{"n_head": 2, "norm": "rmsnorm", "norm_place": "pre", "positions": "rope", "qk_norm": false, "attn_scale": 0.177, "bias": "none", "init_std_up": 0.0625, "optimizer": "muon", "warmup_steps": 200}
Each number is 128 + 24 x the weight over its row's rms, rounded and kept within 0 to 255. Layers, rows and columns count from 0. Numbers have three digits each. The size before them is the row's rms in percent of the matrix's.

# layer 16 MLP up, 256x64, rms 0.134, rows 0-99, columns 0-63
109:113111125128157097127141089080138144117097145159125144118180096097140156132134098073149143142171165155137096131153125118104113098134138102133130108132104140091134143167089158151110124132105153
091:123090129109133156156114147173114147077101136127154184113117076147109135112129106108111128126139140092098181151142117155099140067132122115131118114097126108121162107152139154146124134144125153
108:124101120098111134165070082119133143147129146151119100131116094098118145124127131121080101114122108118091128110154099138146182103146113145118143091105137134121162130150093132069133121084117110
104:143116115103141113130126134118091158066113106107116163098134095143141122102114085094146112121132133152089135086110096139130154096147119135151133126104149152132140078138108162133153087182119139
127:141173112149154119118120132108098146105117181106118111128122130123123121105133115096153112137136165111081104140142101110132103133165105164091148178083144062117138106128130147114116157135101106
107:143102124079136130156122131134092154129116136084110130148102127105190110133158109127147168150101155141128165119094134149127099156157145142144104140098127119189129086146124105096129111141094129
113:145142115114124159141094103084151126070097092153137120123119125051118164102100143141165154145114142129110127130138156120133146119128137084153149126135142131171149153092115112114159132164117120
093:134101078066135147141107134109128178146167133104119132091110106152124152151150134128103140143136136177127122137138104096142134113187123138131100106140129106180117107138126121133126135111070144
100:112085134126168138153165145121078148106118123130155165138142170090146135136112129132162110113124167115120161124150131137115149100106151118113132140100111062098133131147111108093161114170106153
108:157114125088088135185092112094106117114122150125120128095097115091178134185141113099154138134152148101090150119153124116117110118160124102129144113118106101124102147113133153110167137148099128
128:169086087100131160134095109073127120132145096181118114124136098112141141095109110161120140140125128126078139119147122122120134087141163115124137147101167080110131161110114162119152148130145117
107:160129138092108096125149142160121140119093142183119160146104100141162159155099115139183111157110169115113122140148124127113146099141093131153117094108114111108150121099145151150153127078099132
112:141106114086159144151116162125090117122120150101127092171104111109093139116104091115120169133075174117099108123163137091114137106167136104115114144111138090125121127145170153111157117123125142
096:120097133087099140157123106091123108128105146072099132164122088125150173134115136129103130184136135132149142080155127134118176116146081172139114128097147102121118123137119137130126126133090103
104:146103065091086107155131096134117134146134138131125134143147160133130162110133141139157131149120109108153075083141135128159129109136088129104122146164138106149091105170097164126124155121089123
108:171159150122134127170135140112105164104089134132108144207131128109139145148147089112100146107104131093104108117169064148136117142147132132092140144126153120148144116123130134158108136134107151
093:145100110122130105118126141141139129132138159137081096152129092140174131149101140163136121156110120098136104134138124110191148120155108118155101101121112134144135125163104126092148169200155147
100:123091088104125151156070096131121094102096153136135145125085117158143168132120140081156128132109120141146140150126131126152104133142127154156076132096152108137138111078091163127117108146122119
099:169144088092136144127126129096074116128131164129091145120099105092118145115140085139136102093151145120113074097123129182104106113164137126156159156121095137133123129114154158143116135125112109
078:143096126115151169109100093132115119122127125091076135072168122118098188126172123134146126138143141117105106160109139142135141135137116099141083123144123076140112109140126131137148162130103169
079:123147125107082165176179155084131145133155113163129153116126109161153137143140111164129140101102111086124125107173114142138106124147158153118105110133119152144073088156135124144142123128103142
103:157158102125143124122165134112142119121122164118115146114146120109133117125152111088183138100129149177107097101173144156148135106129089139140116069139135135098095088121147079114107135105110106
095:118169099161138117133131111084145128137120089158121134122128084143103148125143110122146127102095109098097096097114112111118143105147129124151152155142113058190144143115122107128099142174108130
102:175143072091099098142146091156112128107136137142159126144132150127141093117146121134161143179100134097132127149151095166138127122115094150097131159129143110108144139124140112130086169138171151
117:115129102094135166124127089165157149079094128139147139138144124117123143110146093120175141128121157120112169103096139155096139085162138111135120121126099073140108129127160113155105148085123104
074:149134169085126111141153092098141107134126123130152137122171119067106100147141120098092133142067149140136123094109131156137139093162110138103088150129108117103147151105117150125146161108157120
112:151143156107150133158123131113146134129086144127131117162061147155156132120153106091125094107138188133098104161146151119121151157138115122115126099128114101160150080139115155121132150146105171
079:154127106129112162169143190109118164119108117172122125137082111124079117144092143138116111119120111119118104122124142152135165131157155120134129165098148087174152115142110102127089120122113089
112:157124140072094129154110126131076122121104106140170163139172091160105112091114123092132103141128128110108114086152101141156155089112093151137140176130108124136143122153148133147131143145120140
107:142119130152115144134140116062096128108105096127114137153127131129109160129124109104126139134071116169096124136180144148187133102131136151128140137086092113136124118125115128145130073169104099
120:135124129096127096094123123168141123089101124182164149119130105101099165127105140159167115120097104126116134139138155167198128115152116109125159104098089133117119095125120148108121136128094130
091:121108169056111122171086105117153116119103147128135143121157141131143113166155146115100141184118125118107157099129112160125129137132097092144115130109117101147096139091110108093145108133164128
109:173131140127109122109123128176111132128084138172133122171081134109126134146105120109153179173117153131120146094113125140112123150112108087127147125104103096180139085111151131128134119162108101
090:153132104104130132119147108104166120130105105185139140152150070104146184147146108157107175160127193126126118131127111104144118119095129088144110100113115107149140121120141161153133137117128113
100:136146114102086142204125151116096136112078146154153144142139123098136148107109117093106159090083126107106130094108154134102132107138135145116121176104102104142144158109152097137131122119144135
067:158106141098153144126155104101099137173136087145154146122160135113136143095153128114118116131113065111117155128139162147115128094137107111119151138120115126140112057157151131111101068133128114
113:136115113100136182151094099144101119119140117115123161084144147083089144112090108115144152148139157136142144128156074133091164114145120146125150184133135126146134132115088146121137139135126079
096:123153159131144151081149068098134108126122156128113116146116130135100170132153124133138198177144152142121154106162138105140129101158127105121090152108082129146098134118124123141135140169130109
106:145135128121101137150182122102117122128101143136154136151147098139163130069139102124110123102112133122132085088133110146143143090102152135160123119100066128134120143166101126159152122177097147
115:143149112122163138129140118120097093093135165167122139122144141111148147163110073139156124150113146121116110109148115118109079099152144085117126161160134097107139099124131082157121143095077139
087:114076104123138117095119111099135109102140159092127128123153168075093166110170121114106146154112135129077114111135107136112117136176170134111136147124125090085123129122133130118135151105100092
067:148131167096112145176090107135080151092178149135090121141116080115091128091125092127176141118124125135120101144111120147107119086124154112125107111109122091117138120126112115115140160112099150
131:126095098097117127148101065085109114140101157070111137159114147105149144134143076163111158149139149132105099100133104141134152147153124126113113167115115108098148143111155115097140131110118120
080:144145138137119132124120111154131131121118137137148097122102126120169139155119101079155177130126182118115117114141082118097146132149127108081150184154091139126181107150116167148164139112137120
118:118109110087109117147162153142117161141133141168146140118185126119123161115132124103163141125163121106099161112135109138115178127127123108161114176147094136120122138132170177140181158135114144
130:128144136119124118142096094137147112085136153124103165103187080127123132106185135142179140160138159123134114113117091159120146117116153119144096127147143099149113145143144174103120143158100112
080:085113089104107084134110140108119170112152147101125108143165084114128145126094110130121164132141148148132070104118126115140085103152133133147139124102119114083132098153109165149102155122132091
109:140102097115182157100133156140088147109131160115134127125148105110128162139166091120139143155144199133152143139140106145135118136149102117134095099152136120088138127102120119114145190112131159
128:159113122142104138123160124144087147130135096175112126164153131113140136123137109118111153164113149130046137114122121117133144100103189109129119177140121122121135105114116109074142171125126114
101:152102126113120136104158127106088139099125122162140122178118101068119133144123080114137154151089147131127149101122124114112108155133144141141111107067110101107147120095127124113104114081082115
084:121096179071095150152135125132139130126108115106123153123132126151112131106152096118115137174116163123138118087163111144116136084080147089118064118115091118145155127144119118105146119132103134
077:113105071149102142137129123101144105138129141127135132144148117097127140128163111147176095112129128140144124109165083157077118121103090115128125159133113097101115121184107168092119140091101113
085:138130088090086161136111121146128140170109170116134130192127147168137144124137066137145098157097135121160141125108085136133115138102144129135136168127124123129121113097146146122153112155153086
091:135129124126120112130113116117134126108138126143142135157144113078163131159101101080097202113075111123107137143113121091145097097168138129155125099108112153114139086125143153143106150125105085
095:137127083092113134149142108106150111154069111119146124155073127110106113101128114108187124147165182124130119122122137129115102125123113134114153104109115109134179095124101141076137145139145117
087:146133122097153139120141123111123094109143165160150127086135121097084139186129088108137172143160142137117140132113124126145109119148122111119146142125121076152130076106138140130165108173078136
081:124121140101151169154133089103078117148096158127141123126126114128115152188129132069142153147121101104132126161115117092153146103138128141142081172138115094158152134104105136144166124127146138
116:122127149071130147157090095173112139074086118149101162133129116125085113135125114124137137184101123117152113113118142148126114149136124123120132150091109112094125078127118133150158110134093090
095:150148036157104109150145180094132142119103128109111137145125105140123126119114145125070120097148152134124138114126109134177130117164116104096122144097097107145148142143100137144133152128147110
085:187158076127140111146168120113116122143141111143137129104168065140139157084110125139133115108111150128103139110149120126158163170123152112109110122111139136133106116108103150185144127120158097
134:157133116116126159192123160104105126109139130105126136182202094112143168130144128124122152129129119137116177109140107155132145152146168117158135090108120127128111123124140069140124136148120128
069:141174129130119136107116101140138154132123105144101147111127115133121099143111071113132162123128183140094112082084107116153103102140129127160095087076106151145140116136116129109143176128116160
116:131098112102153103143150115098132114145108122151133136156162109168160152121145107130151182111126178086161103092151158139091134110126112122151116095111124113146113129155128179126153137173097126
092:127147081112116144158126101115108146128105105161114143180122108148170148124109095132122128143104108091141095130087148089156129116146130126122109131124156069133138103130114107066088103111144130
081:139187109136139146146110100161124122139140163101132112150129132143150115071135120127093148147122127081100160109168166132139120128109077103109105137141106085154122128178129142126129155122091145
091:166129136119156139122110162096091165113142091114094132154093154126124153158150127139120145131136148168148122134118132122149119128191120153141133117116105086141071112117110089146144152172099106
121:136112118129118134176120101099144141085135141131136124100160156108113171142084081112137107092130149107105106114111101138121171109166158168111084180136161125157130151118151134136142120144132113
103:130133081120145138128146137128151111114076119124129116126176143126123103159161148123132167129121153100126140089113105158175105135165139148126157179082114108115098121132098095098170156131119144
112:150163114095121123105090096135120149122172138155147116124137092120155161133091144139118159131111102117126152115118122137138106047174064137148109091104120104148130131123108135129119155115113120
070:101100107120141137139118106121133113122114151140076118133114162143154130106115103172117167159107122114113147092115109131157129082135163077090149131104089158092073115135127115130163148143147126
087:108139111146159187127125131090112125117157158145175158128122125122132118087109145105135133144097173117136114130146111122196119088135118111091114142104081092111111126147150115121147083117124117
117:193125122112155121150118141108161163140148129146130129150079098117155139064123086112138174143115138116111139150128150126125149128127121110130098144139106108160131089095140076159107149126157129
124:160121093173146137140116132098148102102141148120143129155137142110172176072117152154129159114082147088113108123129103155144167128177139110125088132119112108118086145137110110119152144114132125
109:134105131130145111134157106110113140123133122140154151154112095124123098132102146090134147173102139112080108141132135167175108191146165125165067126109103104165107150129112142124153126145122113
095:108146135123133135110114076097129117149125131136139086116130148115177136141115116063157123100163174155100133072141111133131110109125088128125117164120090158158137097156094148124150127113132133
093:168122119130133122143137144124141135114119137150140137111095090125158171095142122104155111151161108123123078111189133162137139088126091121147074087133142113114115159135131159137157176139107130
099:131140101110150114112137141158130121139125119133126141141158097129138163113118118118173125140117158119118099121156122206159095169123083090123126156146089103105124140103134142155161166122077131
117:141129108100118151133120110109166106118128160105160151146178120132123166157114138092133148148066147140144114186151155154165136116140118119151155166108167111148159106125162125154133149112135120
060:158113141091092113137143114148117093135096159143119173143153120138118109120145115121168166160119111101091140139139124157176114136138119129151139182104144135103108122156172069135134097148148134
037:139088066121117162169116132152126164120149134141145145153097115089110126112137113147167130128147154118136100112166092164119143110134126168129132134145099092133124142166111171112104091128121084
110:121104112122153105130108093154126122160072118112133154122151115112129146126096088161131192157131135111071131104138140174137135116155125132136132154120121138128131140122073088101104168146153115
118:099125061118148115134095091109141115123139130117129146163182147164149125104107130092085149119122168074115099136139117112138126143096093114145136127154132139165128115125147132087135171133146112
147:133085090105117101147116083110079144113095139126150144136097137107161114137116094103088149134129172112092107099108139128133143167154119123103150166153112123146134121170139148107119171109151149
060:186116099158112144116110125153096179137119139135126142111088102145139130128113095130135118120122158114090115173135137129143138095088090144139079132087124138170137144075112149123094155132124133
083:120169136129130150114161126109143103173097167130144129119113116108142165158104148107152101105161138111112089094137070154134137140161114114114104131116052119164125151133117133145124120122144097
096:132104155121162162114111126114156138167132150161137110168118120108095151133106079134124163104099097154127157090129144167189142072140112119117112144122095119129090103150146127125140137145139114
081:141130131124127161130156142090107134126170092116176136145151148116126152143095129124083114174116122162085125080115136139112131116102127093107101118107132107098142089117150159076129162112098123
101:161174130088081119165135147105088132155108149172114135133105151106113076140113112135113163146097131077099107128141168154138111152156119136112159147093144110123125147167137134135144138128122127
095:106081100115138167138141086148100175084097145090150134135123130114142116122146106139093132146149171139115135147120120184160122149129125124118123105101136103151171109157147179138150134144154126
113:134148120091121136140143158108096187141133130157189139152149152112109148138113113090129142111155127158131119095128167105155118135114102096119137109068125105118144106094115142127159092172120134
103:120140152172104106162103122126099144106102157141127141086132133120119135108168104096147095116107137135091119103136151116135150095130178098141120155102094084166152134125165136102111140161092107
087:110127139134140185110084130094067115146115097181129121107114135117159126130114132154121158133083113117131140119157070147138113104127134102104128150133127117124126110159103138113185129151086130
092:136134156079117142181120131141108157068134159110173130154164144114104132118108089145133136143164147097145103093109106121127121124110118099113110149075099136146164142133127118137152168138111112
079:142118138113134138170165083092095138102133122105131147151125158109139152136095154122102180131075119143107128111142147147170157102129178122134156178114131126108104131104147098149106110135151115
081:137111084086121117135118105137143096162134178112109118094112122136150152121116106116126172103122192136113086109128142132171139122142149163107136125115128125125079144135062137108130166125133123
113:134139124102135165080133124152115097168136126174147132128159154127168141093142170105104108150136148099113117102126119116169146104103082130150129136103141079137117145111095168107156148127156111
091:146062107091152132129103120147148154127144128138135122121128141096159143075144130107125133130118148151143112094119106153182100112117106096122127110125125190129098113165139159097117125092153096
125:158146120106121136180124112115107133100075141107130156140116138096171120137100104108106167116165148078100090134125189113119142126162152161101100132095129139137157131143118140125139161115126131
073:145110081125141156159122135142108166153123160085145141110119109099118138111097101143133113060123130119140111126175085148108119140126131135169101192129140129155118142124101129077128126139132145
109:139113149129119122152124110157136115085149153133169144116112099086106142115111170166150138115090149151086142114140110145162138087119150123093111133080110081134124145117148131107113144153132070